config.yaml
norm: "rmsnorm"
positions: "rope"
extras: ["gated attention", "a norm on each head", "an embedding shortcut", "capped logits"]
init: "uniform"
schedule: "wsd"
decay_fraction: 1.0
steps: 6754
Each number is 128 + 24 x the weight over its row's rms, rounded and kept within 0 to 255. Layers, rows and columns count from 0. Numbers have three digits each. The size before them is the row's rms in percent of the matrix's.

# up: layer 3 MLP up, 2304x768, rms 0.075, rows 904-956, columns 512-639
# down: layer 3 MLP down (transposed), 2304x768, rms 0.0424, rows 904-955, columns 512-639
up904 102:153164132073136135112123113088172094125138134097097140095137130130110115163135100179138094127122112137106153154073137147143119107133107115081098113134105111109136143119129115174139111149136116083148089158153116126158133126089150119066167126147090105125126121177142146087159086130131123129129114172104121139100143128133110142152094137158088092121136134120156137134139127128077156108117
down904 103:178139104161149141128130134128133138100125115124139175119136103074155093087122164165130113117133163154091125151086105141150140139135146131151122166100118128130123081165140132131151119140136083116144112099118113063116117166129130093130134128116133144114108117173116135120123147098095161139104106105098128142116095117129160095107083145118157150143164122070162136118086120112124097120103
up905 108:126147170115184113117099147113120170125121148107165135143117111135136172107102131109098135109120119150110147119110156131171140120135102161086127098104181153141171161176151095124171115135125138127138126106086107139135151115122178176090098125139124123129135135168129135163098172141091123118135141108108168167143119127113062176189083151132135113079160109078097126169144115140107155112129
down905 105:146118081116142140128169104123135157084103135166148119123125151105113160149104122126106139119166071156131113115119170081088109120131077164166071112148091133142128086130137103115119115094147114132119126123154161139130140196132096140097149155091173128098141118130120161152111111101132129094131105144163130177136095129122109134120144127130078128144103103095134112130149162145127141144131
up906 097:127109131130174084091116076123150124098137108133084100136100120155091119170136163152112121120132126112101139159096120152129149112129085136128106109152088158112137164140174127137166135158137146168127139149155171146116173115141137092164091125096115124143092163131131128137165141159120134123130128148118139113162132103104176112096089127149124144139136092163170128177151139129154132106117
down906 101:142117109118167061171159116121097106153107137075090132123112098088137151182176133115135084116140084162082117083165147098101094122136094107151136119141150105139143107145088136083103134082182119111166145117142158065097117159132145134143135170123126160155153080115132150075125130131137102127133124116126122159101132155105120160140111130130094128189144092101148149115156071123131109092108
up907 098:111122141099137124112124143080188160112135130151095129103110103125168112146147159146157148114068094119137149091115149132166152107134167090090134114125107133120139135151143140163084162104078154105117159139149154127129140137128113163135152116113111125132124127121134113117103133107145176117114186142068090134129120118092084131113142128131132086122132146123110138136130121101098119150169
down907 100:108129114129100094103158125139147099131108111164159107124117137116119152129134173100144102137151188129114147096118098062094122128127098131179128163137124147127139120132151095111085136132093151127128182118105148109151117099131142136159097148146119115136166151112109132105091111130122147109125141137127132069122117125133111146142143105110126111149147150150137143124123155091096172115100
up908 103:091086119078107089125147154130147134142135125120125114126159096143134130158119082136101128135136170135119135175132141140173068084124111143100117111094126136155125169104120100109063154150127145134101155138150086103103161094146120104146124128147104165117110150091090155073122138136103135153108086124163120120129116160130137157156110145142131134123105146109147127135128144131147134151145
down908 102:139133158129128135110112131158117085164134140098157115098132157101170095079121120144146163122144116146138106133127124149127150103151132143105133103099108104156109166154136097129118100107108152124136129114136101146125140073170127124129144124132105153147114164170111114157100119168139120133124096157124110124135089085143128116136161113109124122092144125125165125132099114073130140085120
up909 102:174110176123083123140128177144150161131133149116126083126091135171114141156049146086131097124086129111158110143141108133169131186105106137138112109107161151127131138128152155110163148151131130140143115108139130131130168090094094155111197136145107123108128096142098170140122123071116148126116109118098115124110113146163130132123137115116138115133140144124139112138117140097125130165141
down909 106:142133162117141126151152097143124139179111154133130147138153112141121159081164113187103110120093094133129137114099147112145119117141147135116156102154163080083116134126123100142086148086091140094110136150110125111136118094127101165158167119125133113173132126111114135087146095097148123136111118167102136108125120126139096072100148125138143129079136131126145168109082137122135109117131
up910 099:144103097152104083135099157152106144147125108106123155117155076100091150108109158110126135119143131118097144133165131083138102100093126158104139162085167133149124123112109132110098109143094130125139162138172149104158114149147106146107157156104138133139151142195122186121127113123117119127125098121156148118100145094149098167161130086134092121106086168143103083086102149133164166131150
down910 096:134126148113134125121127121122124112148132130126165129132122104107156140126155147135111141111151155155151145131107168153138174098187131130136119143155118098107086118115150120139138133097149090110118171146100071151072112152118112102136130087135166116129159115136082087137117091136109129160140182146071162138133111137114134100164163162109115113133115130114136140138112204132121135139157
up911 087:134100125126140131079141114107096118104128083125139129129125131200128138098106106129122162156124115133149142130123144124172137089136136107110146135101099132139160133125155153148121112098091146143132106145118141141134166137148114112153137132140138092133074115138131125103094116150103128068133161125116117126128135176134148170087130164114110098113105118156148127167111153137152152148177
down911 083:117168133180106063154120134129122194151135100076133101110110162092092079125138137101144086155087114120118115134136121100090133106132096149155134102102158117114122133132098109115120100131154129098126127092093133121079168141113167132096135133090129124160176149134126161121136121155126144105152095143095117179115129149132130093117069113133139128097179116156095129100157169100137135105094
up912 092:134152091126147114131169098139139147112132158133156098109100151116128091152140157151093111170107122145118111144140144142117153142153085159117149114142148185103153099146113108140111165142149142122129168117119132137125139161087125134140081121148151135109135119169123117156145096103147121129096100143106157139128139157173128135106137119098139151103142157120140131153168118172177090143116
down912 086:153071143128122149153135115134135139124121112135149148146153095123107137177169079139112112105055111164159117123140125129123110115100179121173141147124090104129117134096114126129129130143128102116141171158191175112146106103124138155076110089155141128160147142130116154147117156136135162140123102105146122129123153129118147153144128106099116116157170107148121098136151127118051164162141
up913 096:122102087090134158139144101141125129113153125156117127116106117131139104151143152133132110081093131096105099132168149104145114097111140139085176087146096092092162131118144141172146152132130087088146122127071137108092140125101163108095124140138142096145124127146067131148100135114147127157125144148137166115094085131086114108136164097130144113135116170115114200096123105131142179159143
down913 094:154128135122088089184133160124141136143133173092178126127089143105123154146125099146124139163108110128145191113136128134142153115135101084155149144133127065152095123117127157146115127074137112110140130152087139084084125128112138131163103105187185130171126102120188121147121088134102139115102100148106148139124156132135138181149092133095106112132113159142133145107104121139154134093087
up914 098:090161118095166084095126130152130143144153121128150077139176122098114135120087128158112129128127152139090116111068160101135121105111140099136100111125115118169102144147140097146151138144107111150124134170144116110125160112120111157126096119149123160137113121105121159129135106119136091120144106165142103120150080102149161062133130126170163103093100162107132162132161133099136123150105
down914 100:083151104134163094160080133136117060162157122129152110138143142119148139130120118155170111105108166169115119159112129120127127104097124122166090134096083106141127118161115097120133098133162133143108162146121117123140131116128129139105120098114128157128176119088070115106132135108182095142102129127146132123140138126137102135116148157167124114118136144137156124124152138131148133142177
up915 102:134116070136118146134105143146134137132100141116174181145133157140127130126100134096184183141143123159153110091122125132146098122161143138122167148119134141134119139120174115135112088121134148123132160139112116083148176087137085145118107115109118105146129135138137086170125142125091148116143113102146105146113119139115078143174117123130157169089127147153124111160128129129140115089124
down915 101:146126123163143150116126097128130141102146154125098077145092121115163170111145134131151089145120102134169161115124197131128112167164128107115130111133127173087119147115130141131103174092096109113137138124095133129145112108117149183114105144079131117115135157187112109122138096138146145142131115111131141164124130126156084120118126141109136134119138109123106139079109120168142107147126
up916 101:107122125119100124125153169137103144178130148123122124098142109119141082132108159124141118099111110116113073136092138122137123140148143132196143120110143151104132191137106124100157148129127123108172083143146151125162128153141123124096170143155140128085148086139121115105163121104134105160141122094091129113110144117115115097155131098176156131154079133152117139110115127117122132115156
down916 099:098129173111103130079072151130119143108102151149124132168172117182182119204172115152125140169132122118137142150147140133113164091088130117128116127057154136153137117137166114117102099126102132127083121108103133084131134089132150096113176088102154112132111132113138112109183089183176158158117106136114139158172136120123148135104107132150130096145133141125115122131161113151107109120115
up917 100:080120144174116114097132134199150140094101140123114123178108155145118121132151159113112108144143164152171113136109159133142130097117138101144169157102132137126117082135163134138134137116145155128105123144152130163105130109136153133130149172097078105135139119154110080176144138101143125119146137102130155118138171092172123106120128137129142148083134145166117137111119144116119127156160
down917 094:162149141153081125127116101096136120114145121102109134120133121124122116152172165117079133112104145113153119138159158097147075141141120114110128098095137164147095147116087107111078098120116148100091161104148108102130140131093110162100108117101171131148092113110121157146102131127118101103129155155063149122160148115115106137130120135114118107142129147126117094118066120135127133111107
up918 107:141127155144121110130056158112135117141181127112151141128129108118178118117125193128161163129150094170122149141091143153112085153111096102104094089065171161136148098071138114167124126141124152157159073143156130055129114143125117090134110102147094108127177159157109139137096167151137158132121096103101119111148152144109149168151124134115099140086095119126137132126132112139149126121083
down918 098:113090140072114124146136141113147118115116158160122117095118084112122143096101152128123166154173139146162118119097141132137110138135096131115124168109145106102141200092124164126155106077130153121145125137139109122154124115134131145161153132146148094116103137163056135135131085113126123133130128126120126114147134049117101142089152129132144118184140134115140107131117119126155154122113
up919 097:161105130107108073177132152121145139116150148142159124132149116174081114189123176098134162126151127128141171106152104162130088157147119132135173136190136170126109135118141159123127105085141132153161137136112146130104085128113131122132167128114111177137156135123094131151169138150158135115129125163131107148090090128095155041146152148136185098203123093125151151128160121110101126147158
down919 090:099138122153096145112120113151107126145134127149137157086112103118137088118132099141108134105136105112065158169146081110167113137149122104110176134123127132158115131108155135126134133158141144105157117125144168077147179091125153116139110131142128103152151118147161122146140101101163095120108147044107096107144151118136120183136102113159148138118144116114135154142118143105160112121127
up920 100:100096114144137181136135112123103128155104124107143106171083111107080130128090139188082134109116160089118113121102123090144172106157147168115134098142180087136135149121147129141126165135096147163174129115099081092127134151137125173152119166118119142125106131134136091165151158142116114090111113139136132122136167103112149120138146143120109117130145146084146113135153144091152153119107
down920 098:156157167140149115100154103150108111124134132130130152155110130114120135091148111147135141123120114085114138166095111126144097169123135131127100152115070074136134150111156114077124113126180161138143163161081126165134095108105118122115132128108126149110074137108121136150152124112136142146117145156153123119119163070141124138108119119136168132151124115141108119116106142125143101089147
up921 108:124094140124117129127120141109147127061144118079109125100135125155107077137095149098132161105125096152103157184085135124111141139147150120148109109121132137147096083102141150102119156126158119185108081127149107143128149136117172123170147142159099136140162118096167107121104139132120119093100168120125130139183085069119131182146101136126149151145146124155158142130127137080089059139122
down921 108:121122131120120128136105124104106137163102113158128139110142087122128121135074143131126129135150117127086128113128109123151136143186105108097092113107108123129104095114133128150148140060148116132080099157152132133098119106083143136175129099127126131102163146164138068136118091143146143175145109092146139132147081130131136149102081137127161121129128150121097118115143136125119074114140
up922 106:125131142095145160134111098148164104152122157133141103140133139088122135152098156134143116156097100128101128137151142107164095114126093128124102099116153112083197120114124076164187082122174094085176116136142110075104154115078164102094120161136118097129145106108150139107116112080110159145123136076146183114105151178129141115150145134080161129123125128162158125157092144125135145112152
down922 112:138142134114162088120113104105126126194127092119096097153151146102143141129122115118162116170162110139140143129179139078131148120098106113135120091144149134180139118137122145131169078108167112128148140113168137124116135109083107121148102132104135108136132120129131114112147116099094109102111114105117130111107131131156103116152153112116097142097107145134143144134143126109183178098102
up923 094:095121187082196147129139166129164107089088130126087137108087128099108141098098127134133075103080148091106128149119118112131140121124147136103127162129122092112142144104165112133094151154142158142168143113131146110113052160136109121148104106147101145151140136169144121148151102147148146144178137126138135159185106118168144092146137152111098153141118113171104117133138131131113119139147
down923 099:117121128104155120181125189108088136080129122170100140128116163122100162087108138131133113107114147101151099189112189082099154124110138137105163151119136128143128160116160113088101128143142159172117106105096177155120098141111118115140130129119108121108135119131128114114168159206148108107151102118142126100155133130163087122130149149090110101145128098143121080098092183138150126122132
up924 097:122109132118114145173137143099115132121106092115086137111100149122157142113084117150105126155108141111170136146118170172141117064133123141125100114123127112081138154093113133157144160162112154119132104096137123158130127123127104117137152124109099122139170109096124090151105158087109097115104159134090131094139149120152137120162135119141085108108076159123121103137133099143130140090140
down924 096:132110124121065120139127169094096102080080146126127155136122077160121158120145157119127139105113190159157146116107113101125180136139138107110116149156146130116076123106138089119116099131129119146119140169104121094115093128173061109151150123106171090114129094137131128130140110122110156124139113139114130170122120129169137116166149129087109161136118122125147091142127120106175154143120
up925 102:078095169161159096091150127171146156149124154132118147131177104125146134162086157125158114141103146133117148130107157103164130116126124109107118142110173128110106110092091128134137114119145151118147097094118127130165146122099127119129131097135120144147141129131096159087177142137140150184119148140050164127098139090151129124134078107126093118119090139156129071146084128123160143116089
down925 099:175135098082155141128146128081148126162083164147119154199139130122111127110109143101130162123139096141144122103081106080130179133123152111098106128114137143097130116125192100160136117149144156144145149120116144114102183109166111154147146139141164129110112153152128111137129064155125170136092146166137120111136087115179132103138108123135126153125115114139150123152070117067122094146125
up926 096:202173107143105138126154155168131131157097170137140127102121126096140134139095158154116153121131148104136118146149130152135119143101175149119131107110137110120133135141146155138124117153135108120160132117158102113157152092138111119134130095137139094148098102123168109126120148168104123108095089089112112122110145108123119125147141124114138125094125078140092110151155083120147092113116
down926 091:118107147083146163089103114155139153149154126123088154138129154111124090119113138151088148119158100143132132124113102115108158111126082118124099145070145124124136127109140116094091139156090164129131140093150122168109113149119139145135099097137095098104137115123065099122132117114117111124136137145110106141155134132110132166130074155103125171124102137158165137088116099152132153145085
up927 103:141113144144123101125107134149109105095116116096110129090143122131154143131146154159131132121132092133128135153100131146133145143165141133138123137149155177172140135110140118133159116127098127149145145157102102109115108125114138115148092129130071094115144112161140124120114094091135083158104122132164108123137153156134116100144120116113106084102148112136142083109103145129125162145149
down927 105:146112143114097164109134077171114134129135166124118114148167146102120097127109157124090131108132123094159141104117165111107114148133127129167146125145079129111126099141142135096189105120141160136119171134163072107098126156155088126143082118090106111151142139151131105130144137100117128128156104146111119134092129149135190178158099153116180137083097122177127117087088103133097133142148
up928 098:112151122172099125129133163182086142104166140115108130136054165105128165136135098148108102153163110157101135133134120106151129162136156104138145105141157151118122114103105142109152158101113145132112114126122149115128129080119066127109155112085141161147114143124133160091108136100100150109123132081137110143120153152130095157132109124145096104113117103128125147153103150132142109113124
down928 101:143146157163096120146169096117149146138107137098143179131109188116158109127115115144069148165148143137176096123105092129139084143126131138142161114154138178126120158090144110126085054122139160107143092110149167150165148148116123149153118132127116130148155142113150091155125175137099112155115158112124149121133102150136097143095120099151081124145129150060084164104160144126137112109136
up929 099:097123130125113126145107117132113149115082110118120132083139172118120142135133094124107132135144131127114133142105125120143147101175084127081131117099177133091172130187153118135113187104128121150121105130153116144129095132127111129110082139158132125099102092169138133125116112191129148113159165105137120137145144126188139108083125154138125121115140125106105084153077103167138128111171
down929 100:076107090119144143149162148145143111113153136122107151102141111106110105084190129123180169150109124111148129092140129088080133099104098162138095119119126132164140143123104131120144129142134116131178120091181163140147147091122143118112191159103162173128123133172159116117147097144100145114129170108119137145137143133135113144084162120134138152100163126123111136131130151113144137112156
up930 098:123138125148137079111154140139139093119093105148107115139146139141143133100104110127129182094114097129173146131129152084135121157140134142107116114124117171114166176108137109117113120169123112137142129119092096137152152130138107127144151142062131116127131129119140122114152132151137118124141109126122108152103083140117150122102115149120137130108131128149141144099167097151139150157160
down930 099:117123146145149136167105104145157125108090147161110147116115094122165184178134107136196130112135145126151147111055167136141124128097105136135113101141115142136117135077110128084155153126118094134138105112149122153130110154143143103107139126102132066128121113063159154120129145098154104145129110091133107162168132099114131097102147146100107176105125140119128154150142119089151141141135
up931 091:130132149149149179155116145123143132125125173090090127168130162126133124110141088137120098115129134100148108110149145131113081142102185124151125115089141146129129135097134132159128129146100153147122155135139113131147137152148117150055135147114114144101194084114103097130139115174169084140125143080135149127156117139101109110136123157143093134137110106104147156128122165117140162148116
down931 080:134134112115107116091108117139135148151135133165145135122111132154126148125112150139090146122153114143126157132107142162134124142143086099114121121133105116116102134128167109100100122135127100100124099153094125090132141162120098082141151122126126113144101134174141137128121127097123171068115160200130124159121165101129157160113155154134149140138131156157195114124126068108134108095135
up932 099:103110127112128111169147078160111128131145139157129108149118113111154141155162136130098121170136140178127105144150127147176097179153133127132155124121136146150172141122135120130086149112136113099120108139118116142081117107090095123122156162108120110126126111179114115134130106099093153077137122154120098130134155133172135068164125148137134091076109115144160161126142166111125080100150
down932 097:112136081103155094117141157092121129100151136110112147165107097127143105128098139173166120128156116081141142132148115132143144104122123145085138154125101116129134128135150118134138091188116152130098143101102101133092088142085067139101162110124131132113159147099127161101135111133114113122119111132125113106115114144133151166123138138119121144131134119110137154133116089145130150123123
up933 109:167170130140082101147151109135163153123142102124135170147133149189126138085168068175130106189152145137175133118117108141133126127137149112080131089174136122115129167128154130132150124099178125134137091154128118164149133121125106117150124120134074147140133127117149098107109124152147093140145113162130132138133158159148143112134137087148140134111159086140125159164109136117150124101102
down933 108:167119100096117118143156131173088139101113152104155123127169070142138145115127145170110083133129199140157141149123131116125106153196151121118135107161137105149082096093102149107127130117147135139132132138141105139117151138114125112170137144167085153138142129137178122147081113110132153144132128119118129175118149118112155106130151055113125145151159099136117118123180142083131106121129
up934 096:107139167072154110164091184139120088156123097106126117095136113080142153121114125130142142142143146092138142151147129143112135142110132129116112110153102176131141139114097122098109113131155142113144130114114148101154179165151127091150183160134126104126123103151144143159094158136094115178118115123145099127134094120162153122107081107159106092108156141111142129126112091112101150128178
down934 098:079123151124134106110147120141122131116140111123141146132154122088156109085107143138150101151113110128125134130125135084148098131092123092177179127146130125128112113114134169124095116142138144199118145089105173101122146135123100096143114176123141102096127140121102147100142099122114157122158157117124107106098144136145084137098104179140140129119098113115116121131191149158155139188157
up935 106:123125116150114141117144122133149138098161123101119098113151170178106142143152129094104069168110133104147129136163160157141126140097092127120139127128125189120174117122097099180119135080145164127156152126133102135144088124170117128121119139141132127132125101106124150133094115113083133119163134102126130132124114101088120123138097157136144083144162158123130152120129116132129084111105
down935 109:100133150128104130100138175112135091145122165142101113127182164116169117152110157107064131131127111122122094103112131133163150129125107113103096112153127192106137157116113105113109159172110121154147118124100125104127153126109119125098091156161159139104136097141112127132089128136102142095112100139140143122113132105103141116141121110109140122129123140158173152118108145144166152126158
up936 104:094141120111135137142091149140139155088144092123141135165118150141158141130074136101143113133108106103173141142171179115154101135117140126156102137112142152153140134077135135146157158146163143128138129126133120135078124087138112167121110192138117107145163126134141164134110134129084082127108134144150129145123135146142117114138147126118123112151103198118139145086132128138150066099155
down936 110:109119131155111125125119152119110134120109106129137151112128122130141151156118124180099158140102111111136132141142123124124158135141107150109110139130130149139137146143105131135119158131111060122116148117138101052116113105110152129148149142177169126155117125126107102100115096098137130100134158139115136092175130126161148149180087139128128122177158106139089122164146153104153105113087
up937 093:140129128139131112134125104120179081112108134137113142154149142129146119139161122085214156125132139122136116108145139127197160118126157166107134142124143140161153152144123132093138146111116099099121118145100107151123140094107102153114127081118120104100097178127135129137090127128171173077119134117123100181126130136161108133168112117140114114123120116170111121143094114134133107145127
down937 095:124134120165168113104163165091141100111124136161114112121128130128160114127115108151137152146122160105100095136100158075155123103113111133082125105173105087111067168126101076110163125117155147131137181158104188114115142135106111093092075102101109163134111146129096125164142100161129125089148070116122117095136141129152159145148120180138131099127124137127103157137100083081108097179135
up938 106:126114123152101109111123103154153113170130128116142139118166145135109100109098148144091147121119148177122148142077141078147144115098150189173151088155129062129095088148109134130127130130144163133099116135145134116127105173083141091153140129145100088089131105145131132146129132108126101121113125090147131084083156098110095125096106101116160136131151131137137104128177134129096158109138
down938 094:155122137096155112115135147125117105103147156079158136151121156134137161146156115144141146121146147107080113127130134130134134119090140115164131122124142097096137149156123155154126132122156127157115118109153139151113126103098129113133097176147128096130087130124157127089116113103123137135097132140150130086093116101144102164147150111135105114152120127156129115119083135144105115127133
up939 101:159144152148104131127128155116101130108130102135164113203146149102115096116092123119094156112122125136125113101139157108142147164136152111115122143135127145107129112166096109117193146151145118147098165108116128117137175078128098124111122118148139128130097138116088081148150120088130158143077147095116170129097155090180144151115134116113164152068083106110114159085154136124146158133124
down939 105:132132115130142128170152140148158078147163128177124112131122117132086154136151134143113100123116138139103106123136130098122128137121117127132153131134083144153138110118127111194140086170135118179166143165125154106127154103167125126153153148121195138149152146099125112117154108126118139146114168132156159153152127146132125132101108160111145157129135167100124148107098156096114086159117
up940 103:133125118084144087162129073150142133081131116072069147158152143114159138101104171143144134146163112116053070106112100121132118103104183134159113163117147149064098144124149086151113153108127130151145089130138112152136126129106115108164169124126142179127128107113135174140143118120108117106119121154098088081087114121111153121154140103123124156137136110116118130158116105106115073150122
down940 104:128087092145085115168167095172117150143115149091125107131143149097085097139124130088110083148086160142128131126107107155165116121087126129151112142134165124082124143166126119089139131117148121147140103134122140116119160139100136151137065120119160121133123145158120150140086111149131122155172120079135088134160144144090114119114095114165119101135146165121126148162100117133119104151129
up941 100:136155130094126095103132106157138116152089121124161114146106147142128173170111118170048098098109129121116148135150104091145129125147161100128143155144124138131156140126149097169139132110145088121097107156107183128099101101140139103130080129129177149139140162115142154150116144146139132112135136118065165151135123112156139151121135127124134165149123174089113166166146110143106139094142
down941 099:142125161124119142100149147150128116161083116107145127125101151115123054126125114105087079128133119112115127159139152145082068148074156101133154155148127153144141111139123073162123114145162139113126136152111097138094158107128152100167126089178125101124103110124146143136162120169088129148137161145061124106136124113150103158115075132122155115085136117152182102133136137161117139111122
up942 107:170097157123144141141107112152143121134123119156085131134166129142146152140130169087124144162144148110151138120117168142078099091118117147128137112129112160092135144121147132090113132096152117147086089117119124101098112140144129131106176134166166142125159131092130181101121125152097114118117114151126134124126124135155121126101109177136130151125079140100153131125101103177140156082106
down942 106:099098139176129099096150117096090107121124125116135128127203137124131123138173120153141157093147145155155127099065112161125159132115146141129126100129095133141134136102143163144123172102117130134142114095100126162115108088105098115127129140148138091093134148140116128136097113119127101137150106103145141119122145149120146165158139127153107121102132130114128135129128114158113133115133
up943 102:125135120156090104070138142097110124111144142127128137129134088138117067110088137147150121107117151121143133079136125160130097104107085122117154094166108169175134125116123081114121141160083138126146102106104117138154109154128117109145125124102106104140134086119118136149140133135141087134105126127120091095125078088119106150137130108099142131086118115141126121141088076126148138123104
down943 101:064136106158157096120122138125127108079110100113161112123113136148148081186121141131147101140139127107172142129133120149128086145159101154115136137165188148161111154141161141158171120143110160102153141097126098126139112095139105137170166167099154128121165107119150109125088107151139117113155091125167138115119120138086099096138126156157155143128089164141165141149129133133146110153093
up944 111:113080113166114077124106137129150160114094091147137123080111075140110096133098182117144156126119171151109102142135150122156092132155144152120146107104162118125138123116110126115104136133144133130133138111157175095132080101129144088135091142108150121131130093105123143163099140110124156112125148137100150141132159129131156109118157104165119174113067152142111101129140122105130119164132
down944 111:163128096182087114127142109138121107079124127111134121127143077102079156098104115078154131121124124150173101123093115103157112123135128123130125095115141171116131123156147092101122096142113122154117134140142131142134138138114103158122127130094164148111125138065140129134145135140157135139167154116148151096115094151148109167126144159097088137101123078119152137138106146134138081154132
up945 098:129153178166123142132112146167185150168108146079145158127149136107141111074134126139147161106139133110157119139113149113129123155165136130095166113129149156120104134136135144157114129097139072137108113084129106154097100119125099103146119123112124117135134102152122101112129129156090132097100165123169118130118108125133126141171143149131109114117110140155117165175141124122161115130148
down945 096:129178095129121114139170127114129157164132141135109112125168135142154112118189135134153100148134151101086152128136153133106149149114133147109134107138115119099146132148129151155103128140155126102131155135114121146132114121194127098123135129148131129113125145112148158113112116133122176133109155126146113157166151163150179137112102141146141129107135153131073121150109106131146178158153
up946 103:135148138127124091136128138144115098121157144148139123140109175128123144173110131129121180181058104135135129149129134168118125109116108112137168103139087143117119110126106133101158151149142120173124116136096114140104128149095124098104083177116125105139148116105148126200131147152100167127108106111135164126173119099131145136143137088134128205176108122122086125149138154135146183106115
down946 103:129160104184203145122205131118133123100152122122122115139105148183132153122112109133125141128082125123173126126128122124118128127150124134148079126144096151148135139142135106127103128133104111144097141134158112114145114114101126123093115128133146167131118139119151115176098091172099134140138106149147150111188062111145115115127127115113121077162093132125144112118119121173123151142142
up947 105:147086166159101111176106148142118115103105141116087117105109123148133136147133118204106119153157080155074123107162114127121106156133167184075115158076126090131179064136150136080129178116115134091111138155186176104132113143142171130102121138112131119137105128107130154153149092173154146105125114127151086131157101086193104093089159094120155188099146130150162079132113108161179161141123
down947 108:133108160157128141114131161119145109122145106070118109103137077129110144141117134119117133144162113120113141126127161090131116120111138108137172157134107148082128103134156147126168153102115150142180181133150125089148160127174137114100105137175142096104097144133093119122167115109159121085113135141112141138140092121146150107110142123165135108114125127154207119130101119150156145131134
up948 097:195093141121103141116097148146136103153116102129178096133089117148099143107143149149107141150127126141154144127145106089090125120187121126108118134135137120087135129145174119085113138074140115119148174118128134124131163108165139098134161148124128135127126177136155121125152098095129183136100144156103143139148142132166123145125153100113163179130090150103146134175131132105132136154121
down948 097:137142131126170155139122117078123102121124121129120108132121071110104124102122127180127128146133130119124151140099161132091116137154097100138119148136136101093116115125143126123153157126112143095129098080145187147142203116136124144108122209068116132142135137095142149157104128116108150134114151086088140171126126147100128133132147146105094138110097157154114081116142180128138082135147
up949 102:139073160168150134140127175073129138124134134133133145172142122076132157147121172151138126135107141137161142152135100101093150137123137127086111091124130126156107131120122106119116188139157104170148114148114129125113117112158133098125105142124151079089139119137115117100116090157179115157117141136087140136161154071129134138144092124116150157072117167151142126193148148124170118152125
down949 099:121119108147107103108147125143143163131141097138164168120150146142148160160108121152139130172132141155122154164145092096104138091114168136110114124130116053153097105051149063123159145122120128148108080142110147134149106151078101148146111182120144132161115137138123112080138080130160104151121158142115134118143179097088114113102110145105148101169158103127136156111157120158130124156141
up950 105:157131132159115106170096125130151133139129133141129114073153135092128086152115123102147146133152168143117119107142159140122105142083129142141138148146107124114142110121104088116136106133091126113133135096107132117130102104132148104164081128112121156126131120152154157117117121125130099095153147138118139128142088123063124133135123137134145115141165117104083102122134088127147087102147
down950 102:109121161148136123115095118084113126129158120105144158112125120139113117128173112135138144165096118138135109120141118116107153106141148108150110149112129137166104111137094123131112117077146127092101132160110156133134129110129145112124138131140136118120132147102128076115170137126148127147145135131139125162118154100153154140105172125111120091098147099142140098137099130128132152109089
up951 102:147115128111124148111099134081131189087124129131136149084114118101118088160156094152165124154177107083141142120120136153131091148123102151131108110114173098111138094136151106174136195121134108138126107116108110103123096147144190108109150159102126106131104154123123134163134137151131114147143087143148150102132141099156125112120122148150110141118098182167122119140145098131112157134152
down951 101:104121159081137123180125120159102106141122169106122111068170115113137100121153133139080156144127116111155172085153127127146129112119126107161086182121102144122167119128124120140146115110141158163121161131119142131148144148099098119119136131130112129147127180080130097134153108137096127107130115106169133151156137119144135090142128110140140077111135109133128160124140144123148139166140
up952 103:062113100123114114086113091153105153137112118102143093128115146131127142098116099161136134128119125073117134166123112120147122135154095093146114144133094144122109121150137135116146128140144115126126142098136084148122134142158146095130140158167172127171155166143090150118143157122060097088100138133107105145141108091112140091174166111105110126125152137150155100118107109128116121112146
down952 099:099122099104123109105115113122131120135137142104075116138125100174156122109156111161148103090117164109126094172117123120108132119139117097082101137128148135162116129118121164091111093118145101089108119083123142122132162126137145143171078129137120144142096131109146103104157145113133158151106113140147107154098121077119135202131176126122105094133160093112143135107152111129081153109131
up953 107:114133138135107112117138148128154131112091121141119125104123129094077108138166082121168129138114136148148129122106175130120109147118130111137151144104107143133112128100112127122109126148122131116146160159100153132109152177119131131110160128126123191121125152118088141141149151147128108176155135139149134145121143153142140105170117174113164133103111130123176113114147135134105104120140
down953 103:186126153129153169136120119152094097091114145125132184120116136108105109084134093085123131096109094113140099143132121096129107097128106106114111082128132166142092132132123100144138101088119103123158153125106133125119124161134121107143120139099105169112154099145098119118143133125105116162162147158096126133127107138151120105127121102127142123084136159128125130148143152134102137139129
up954 100:099101155096116103116100119117100130106132110139129130106158104138191145098091116121120138127148138115126143155150117155162130113078126124131123135099133134122089152152085111108108096158150110143156136139164139087158130123096114155160131160115140100150131120148131135109137126126148141142119172166120125136120127137143091156121129151154117156107148150109139127150171136156103124140114
down954 094:075101122097101109143173130145150067132138074147117155099136131141106161120096119131112117113155143163148114128145146109108164092154119101129139105088180116141142167170119141169122106117095118139132162120171123109144103147140113106129182089108149099127128117121127139133105102097140125143106168107141192135090144141130131151107125124105125145106109104152147129116123128165082092153105
up955 099:070093135109123139165147154098136132106149117114175141167155142137113188130111157137133132150123129111127096141083118110158128093090142159141128108150119127099129069198147121099082103131123183150118139145123128174139126118174157116113097123089125138109190147121124124157131151079167130096098147137103173106112120138131122111133155131094099114147107072143161090155134137096108143152141
down955 093:112125096110114153091092103145168084155148115141128092171131138141139139147121105154149085118107127163175123121096110138170158114098122115174120115164143181131114114171136170113097086148153206148113165136130099139159095134135149142109117144120123137151080128113112134140165170116099117136093144107146124120166079128147107143164091135113146107191093058089149130112070120125139106095189
up956 094:163118117114130074143158132120147152190142141090119145124076150129119134144168135135121090122134136119157121132176097074147162104151080139115127139132157144147142124087094101104140120081128106139123090110122116083127137138153153107098151167121115098109150137108133120140129147171140138083084148162126125129100106129108129168101101121105179098154084132164077130139117135093064098149121